Each number is 128 + 24 x the weight over the matrix's rms, rounded and kept within 0 to 255. Layers, rows and columns count from 0. Numbers have three digits each.

# layer 4 MLP down, 96x384, rms 0.129, rows 0-95, columns 192-255
150106166110161132151145107136156120101127134103155165128108093144098140190075149145134113158119113117127147139093151080122086096144112087116135176161139137127111136109112122138097126104126169
146124106119158129171144163102131108122122148118168118167113164101130126123128102114144133167144143150110103154135167143134130095086148126124121080153109135133137121100156160092156166134142086
139138110131127140189144173086144080145132148190167076167146118113138153103144131128112136138084161084117160135152172092126165100118113124161154157126142133122138137161102076141111116135134105
110137087115146102125134100142105096106143134112109102129125114113169095095071142121164093063146130134119112110112125142129133062123124151124112103110147092141140110160155142123122104138130116
154138119134139067110096142156136137110117131132088122097108145107145143127106133153064164141144146124187156151160118092130125092079120223108159146126128126097148098108130125154118145157134134
125145137168133096130156151077154120111130139170090076148139161123164229120144153173119133135133138132107139122134141126138138079104101151133106114094151093138130144107140110091124098125143150
138137081110127110131099141170134124147114177176140134083105142134117160166142142132112162159106117172139119141116101122118126147073147114089124122129132162122136130097107089123134137148157152
139176135111165125120124120161135131115113113135120128198112089137098119110085094149155154151117148152142097109130110150130135140111132142149103136148123130131149111130106172132081142152127133
116140137137160120085130117168092143104134132121120132134091109108115076174099122111121113118141121125161162136157157144168131164117176174135157128096113177150144141111161131135141151147136174
117139136118089123122136114123111107154140152122115130075148136181092135105140119116119190153172149108163101120137130159108125145104103114120129117101162147123134119158120127122184113113150094
155169128105153108101146144177125158110122144118129145135063123130120140159087145131108144119170161132122164143168143150164093135118162109129127174136129134148111152123123151141126157126120121
146088118157123133147100143160134147140130167153149177145104083118138146149121122142137114095136163135063190140095141140103092135142175097137135124101055136147119086129104102130130152175126161
139160120168143142101154130124109163101170109133131130148110156113166181072114154136120159045158111099143165115130140106171146125090171115126090105103121139130163147118102130141160155122100109
170159159151167098129137115109133107190122153124127078151110135167146138103160175138130179146147125096123119106131146161108125174115134137136166144114113085127113139176127124132124092126158130
138159117153106158114119142141112137138125157115163172100128152094127092158108134077139091127146117178132122157126112137165128199149187112127163198126114195115102147117131131107158140133131132
131132054136113111135119135137137152163140162173138103115086130110153161106149140165106121140098116123080122100132164140128145125090112133102145122131115114107164099117136133131131132171139110
145133127103129116143156130144118117089101125160148135188118101151076129134113109101106146104120144113124096127166128093155128108118132136141153140136123176132101155115140168165122152128133117
159125073159159110104117162103138103135178166142115102143141127114105140142109115160128128136138117137097146169118102111151147124149148135121099107134112097131116127102120115098171143142125135
154129083068110131104102128184127073139144135130068129128099119151096085205072150109147120124103084128115104162092123085148131112106158147130152147163151101114115136119119153115135111120179185
138124174108148140160120156123100148126129106115172141143122120139103148078139105135126165118082119080215114156130141084153135133112161150135146149121093152100154127179119113167106138121123103
120143174111097119148127131131131164094149147128155147172116131144130102162126129130110112099138102146090156154122119079149141157125139089138081146147140116102115113156140141157131152139161148
111134113139135107161140127139136143151134096144137112141130145124115118118170105138109136172124143158130107105132141092106107123125121120139162132125128197123149135132143125161131150121119093
154144104133107146135113131159111136107109156138106092141174090168098131123150122099151106170116092134098123139143141120099136131137115128080121101152139133135136129102102182091139141085118125
141102167112143110163121125151128145126096144117134138121176119145140133081138151105107117132139157142101093145129109143127123159132109126121168141099162137157137131123161086065127137111125131
087123082131132103134135109125159149112117131101134141133133146156080106116105100119169179095105121108089122138103101118091095097134105089161117111126164090155120082134095107123137090138131153
111148116127162127153107132073093172114091140115136137128142120107133109167139114128163102142132147155120170148137135155153129133137096094147094171130075072125161079130103098148176168114058183
104146154095142086122127140136109106078155120115079117105147131180144089134100121196165129137108136117153126138094086155151138125135091096160126137109156112116125084137082134098036140143135144
145099155123138128099155163136094136125157143118155123116121124147134126095123135128136163091120129138135139095157099127183132171131126166111107168136135133104109138150116097151119127125143101
098156149143150143151132104138121154115132146145151104137137110139108119128103149090095152139114156110077168133127120100160141066127154098138108116098106122140132103200129116111095112155162123
114196126124174166092126185140078122127099114107183127168108148126133122136123121160110121127146162072139126127130156089128197152164156153132135135181115158104122109144112103110121147111147085
149133119142127091144101108101112142120109155089145144093152147136147131143102156108126136138128108122110103162126129146124125102109120140126142099128095166113154136081117145104146117137125153
196073138132161120126133105149141102150148139121138136125124163137111118157109126139156095118117102104123135148052115139120140168143097157147084113106117116186143130100109116138127093091122168
091160158163133124105173094136101104129081107133114108156112095098092125125100115157138101149166114127108115177138160135123136079143134122098107137142131125130077139134125161071126173100147093
162111143177145127099129174188133123145165129116131139112170168143182109130170113062122137136133119111154116100117114140109132192127098107146122100092110144103143148092147106120153125124076148
135114151131150107095120143142104113102114126152123168137124134178144114120132132177166107129142114137111120113093112158067094160142134117119111106109131104143119120125117131148097069100151111
115174105135093116128122176137145119114141092108122151141112125158143148098138113146115121121127140108144098105118104136145151141151116139166153160087121139144159084117135117148121184101121112
119111143118138151127112081190145120131120172104151141094121099140110120135135122142182186116128153106169145110146142072141100133129159104109141127157149166091155127138130125120141093106121114
152144139157150115145110127127114120127139177156117132147131112105154114115142156087109120130144151120139125124138110131124100123147099092134122160085119126096128134150148144101178125146114092
110133085134128151144110147106153116105156135106114112176129125128171123126125121146167114151097125143105125133145120122139153145144142132152117126088108136141149139150136134092151108108120139
172125153078131120068144104098106132100165118115139168119152150106104126133162118132176143091116150093120114131098144149101145132122145073131164123072074087131139117116111112140163137183119135
142143101125111152123141148063159180123126124118144104098162134137116130086141066140147108096137129140085127125107148129087147105150091095148118071088135117113102125076140112134109122135122128
144125147126123100145128167123165162132095148091130138169144119137098150148099132128134143150125137094125107125092091121094102103176110092122086067131098093138129111127135170141109116130121133
118147099125137154109121114165103153092101105121138131115112169120122106125175115100111114078125148128128104108104149153105121139164089117087113081160150121136149141123153145140120119150119128
083108112176134102156114130112120108110141101147077149080148133115122145148100149135068107080114107134157171117141133116140139120119163117154089062150145115161112107097131105090127095123134117
168139097091119154141099101111096079120144113153122150149110188137108140124141113121133117109100131144122116096142126156124144135212096092133140098102091120125137156111133113138114129114160129
088116145118101113113120159141122140113133121101118182130101121123163140143135132119123113136146117150150144150134163121134148125136120118146164116081110153089172121108117125141176161135113115
130144104173125122138148149137140114099125163131097128123146145082141123131130153094097116142142139136131078137141123145144148118146093116118148126086087097101116120123151146091122151106155101
168125133096125099138105142179101090152126155119112095157134113155093137138138119146161105153136096168127121113120111124147116119115105129110142150098133146135136112130151147058114151166116153
131115094117103134097131151108130119140135176127124125170193131133121122141114133107171113153144121117144098113080117109110127173121115138101143092104133134106144151159126152123153142129127103
150146145142177146105178138162146135141105131177104146132140159119168115119104095116072120099152131145100120141168108112143140147135159112119139142105106158149094133138177142146135139122079141
126109118112103120167091126106104114124106125107121176095154128148099102145133113150130101169120112109109138133112102144140128110132104102136128072121096114127092106071121150139161121116122112
146115190143118149134115151122131152117103165150127102074149124153137127164145118129115103155137139096123123108123159150074086147102119104158148177148126161126126101159160138094112136162137137
124109144129129129138133141146120121099106131095132148125145069094099136145137134117124126127128160132192108145135115142098172118137135137133159143151071122126137173123100141130129129144092090
134118168102104120129110125162111092093152099120097116126127128147110128115086129129133150142109158103131116138150103180139113143184104124136103150084125135135118090191142168141109120109102118
106158122136111145067158122103111143125151110143152120090108152107141133118147146175233116132174065133143120108106139158142145127120100147128125132136149137139187140100148139123116116130118152
113127108130153109161087114127144130104131162133149121125124133131103114134140127138124159111109114118142132084135126123134136139163134165108125111118105130122103137126128143135112130136121116
102098154129114157119153114075096163177111137128169119203127090142088123136139106131125163124113064136155148079152149117133117101145130112116104129145162113137116151122197149105141127142145117
122138095142115103091107123129158149074120142088144104135094114133100104133095104108102131115136128107117178145109155108147169127101143170152155116115101120121146152118105117109169161161143139
156139148074090130088093168193141096118150149120152102113117177150120069120131156137136125150129119097124131115135131116139129109114146129141135121156139145158142119152118104158137110149147142
095115106132132095144111131133179123188153165119114076152184122098151119107125164143105139120119143152184129109117142122158135144133122138124138142110137123138159136122154119106136118158127080
128099172146120156125106147086094159095129133115128150144143109176134128109115136123137166126079125108200156067111098123104136128109168129137096109088168101144150146147119111169174108122123146
174146121123134148159099086139119144143153106103170132156163111093139145156100147113140141132125113138148175151120117148156121113130132128113119156178124124103146107091136129108157110131146129
193137151157116106136139101121140156163076179109150141123158090165130123151141123104143157175125159092152128124143115134125116103146076089150128089087107152112137126136100152162110136145101156
111128103113157168142086094168122135140090117126167139095102142117119135144123175123133135128124132109098120120110144137113129140114118133106129127118112098097108108108134153150154152147133130
133149140135155130098123173096093144149106129135157100128170106161124115153160117105131078127138111116058112120137144171141111110123064103121096144114092122122116135125146126103149108119140154
141127100149125177167154161113128090138188138119112174088141144113186127100149132142131132110091131171101133112141137099126094120136101154172076108174127090172123122061135125099122147131094135
102140079106085122155103127179087117097130126093121123162131132132143059127124138105115106106113131119164132123121141100146112131132141148122131163140115162135147108107109131109161169126125138
120106136119040125138090104110115097124148117133129108103144124092135153108161161116170115143128114159139120172100131123140068159101138131110118154151118128086157117128146112160152126106106126
084150173115127165135133125159109071136129131171135140110129162110129110156107110164195124130139141158087143108056116160097128119138109111128124133094123112122113105122147139172136140112157130
103127097151137118125096141207105120120141115162141148099149190067183159113154163154130137139123165140126102140169104132099126126122139115145193128139097195095149157137160120072122143162117090
133088094146157144073148135166153110140132175128121160156102129112147125126097093140096120162150076074159107110148107107134151142112192177154067154167174129133152165125142151117132069125103109
122071152142124153135169103165116085141130125134101110126135116102139116157150089128082122173056135123146152133150124101108138176141091129084143110125121136120166147119162135131116118088122099
164141091116110127174101161161072056111166126130134129100114157106086151149101180147127103123196136127146133123116089169140152152122144158133100103145109148126168145162139109108146130112115157
064105148139101130186125119100103121144163126103142063118153114083073141103139127095079126148104168136145124146114146100144112122134158154136137124136137121121163102114115066120156150117136122
107123142125124111119131129140116123132145107126127126150134128108103148123153129126132126110112162125091131162107157126135092113101084134146127122095119103190132123161123114123107127133123144
099238140130158142124146155071190134134115118165120156094090110138150166095150085088071194140136139112102145131145162107137136075131068065077141123095165095150148139158189109168092124138194102
123122158085156106080109127148142110131119136153089129164145166148163105144096139080125103127138151112126110124123136153110128130162135076098118135077139130112112139139138134132094116125129150
099118112154139143133109111148104118088099092130147137099123137127132122159085123146131139165102112145078122151135159122131108083129132128122144128183165169133106140136161194129105172125157121
148131141124160156073163163078122138076126111115110144171144141151146120150121081130102106107120100145151155091185104110117142130159110116116096115113121138127085127162128067126110088113127167
105111155064162172103101123169130099093122148123101104158145144136097120150105142130108110131130124163149144118154148126144117120140132120133105140127152136118162146107133133100140113136130153
145101119182134138151113118175089184154082133124157136133137119114135140130119094137132111144133136157156140166128144130145129104106111101138118161158155142113140137143119104107098102133158140
127126094122108102133144122140102195145123144103118097188163125126076091152114119051133140144122099143134174133115100136125123092133081114109107191111111097120093117117136152121119116106152148
175112129133134161137147088177163173140061102168131114126168142116109120120152131100096157169137128137111147113145152133144139141141110122106094114123158096115083136176128155140150133078143108
147116086104106112131083088143057124129105138129122086117155151121125134121147138143162148129146126089110100137131124122137162133154118148114140112125124129141164112144144141172141116148121112
132129119129131153105099172130121116094144085128122155109087115129132098098125147123146097102135138117129112130149154124133124125137171168123116151117107128124157106152132114155095103125121153
155112142109102158153110108120116124159117121109145157114098147128124113089131131136109126160131116084133139119121102136132107143151113142119187120114150126145130139188104105114140117105119123
105101106142144116094115164136136116106113131112146112155144133136144113103116104123134085145183144130144158140154133127148137062163169146120125109135111089089119194121152146168124147162121145
117108122137154135135141071161136113152135097113091071118121121128127131134118092147134099139150109174124143137138087142192117121141153129115121123144130126138096113136132162122090147080092144
122123171157161138128143160119118147094135050180128101115171173108163147125168101126108149159096124099174156122127147160135159124104119143102153094136134102111109095104142098122131144135100120
160133118142158137092131111101152114139130131138151097145116108147106141106137120132088114136162150126157112077138118083123129149177057094138089106149119110085148129134121121088074123153108104
146111131106123120124157141123130126119090137121134125132121106117141116145129102135160112121111109143138117142132104112109086088160163141107128133150115141153072114116113149135064092123149147
133134139100123089112131134110127080098139175100097126123149179110116104131114128111150123160109082155172119157139107133109126100115146184099121089172125131123139100128172179089120155128086113
114130163169133110115142139098122144140134133094144146124123113072172117138157139086124117133118136112119125115164157148127100095152166166115073115182137105105117137128136105114124140118126159
182135120151172114137112096096128127154115105114093143092138135137093144180116135151127104156153132131177124137122165111108126114105172149153122125159104097162111137109136107121142133155123123
131140121140125151133159112094127154140135091146099108111139121142185125096179121067125148136110123166103154111120118145137121148113120156109115098090146125127135145078166115141142123098090150
128153114100119156104108142125119137135127139127116123105121111200108090129119108103153144135107140104125120116125145151111147078156101079114133124109132119127081137119120135130146137126162136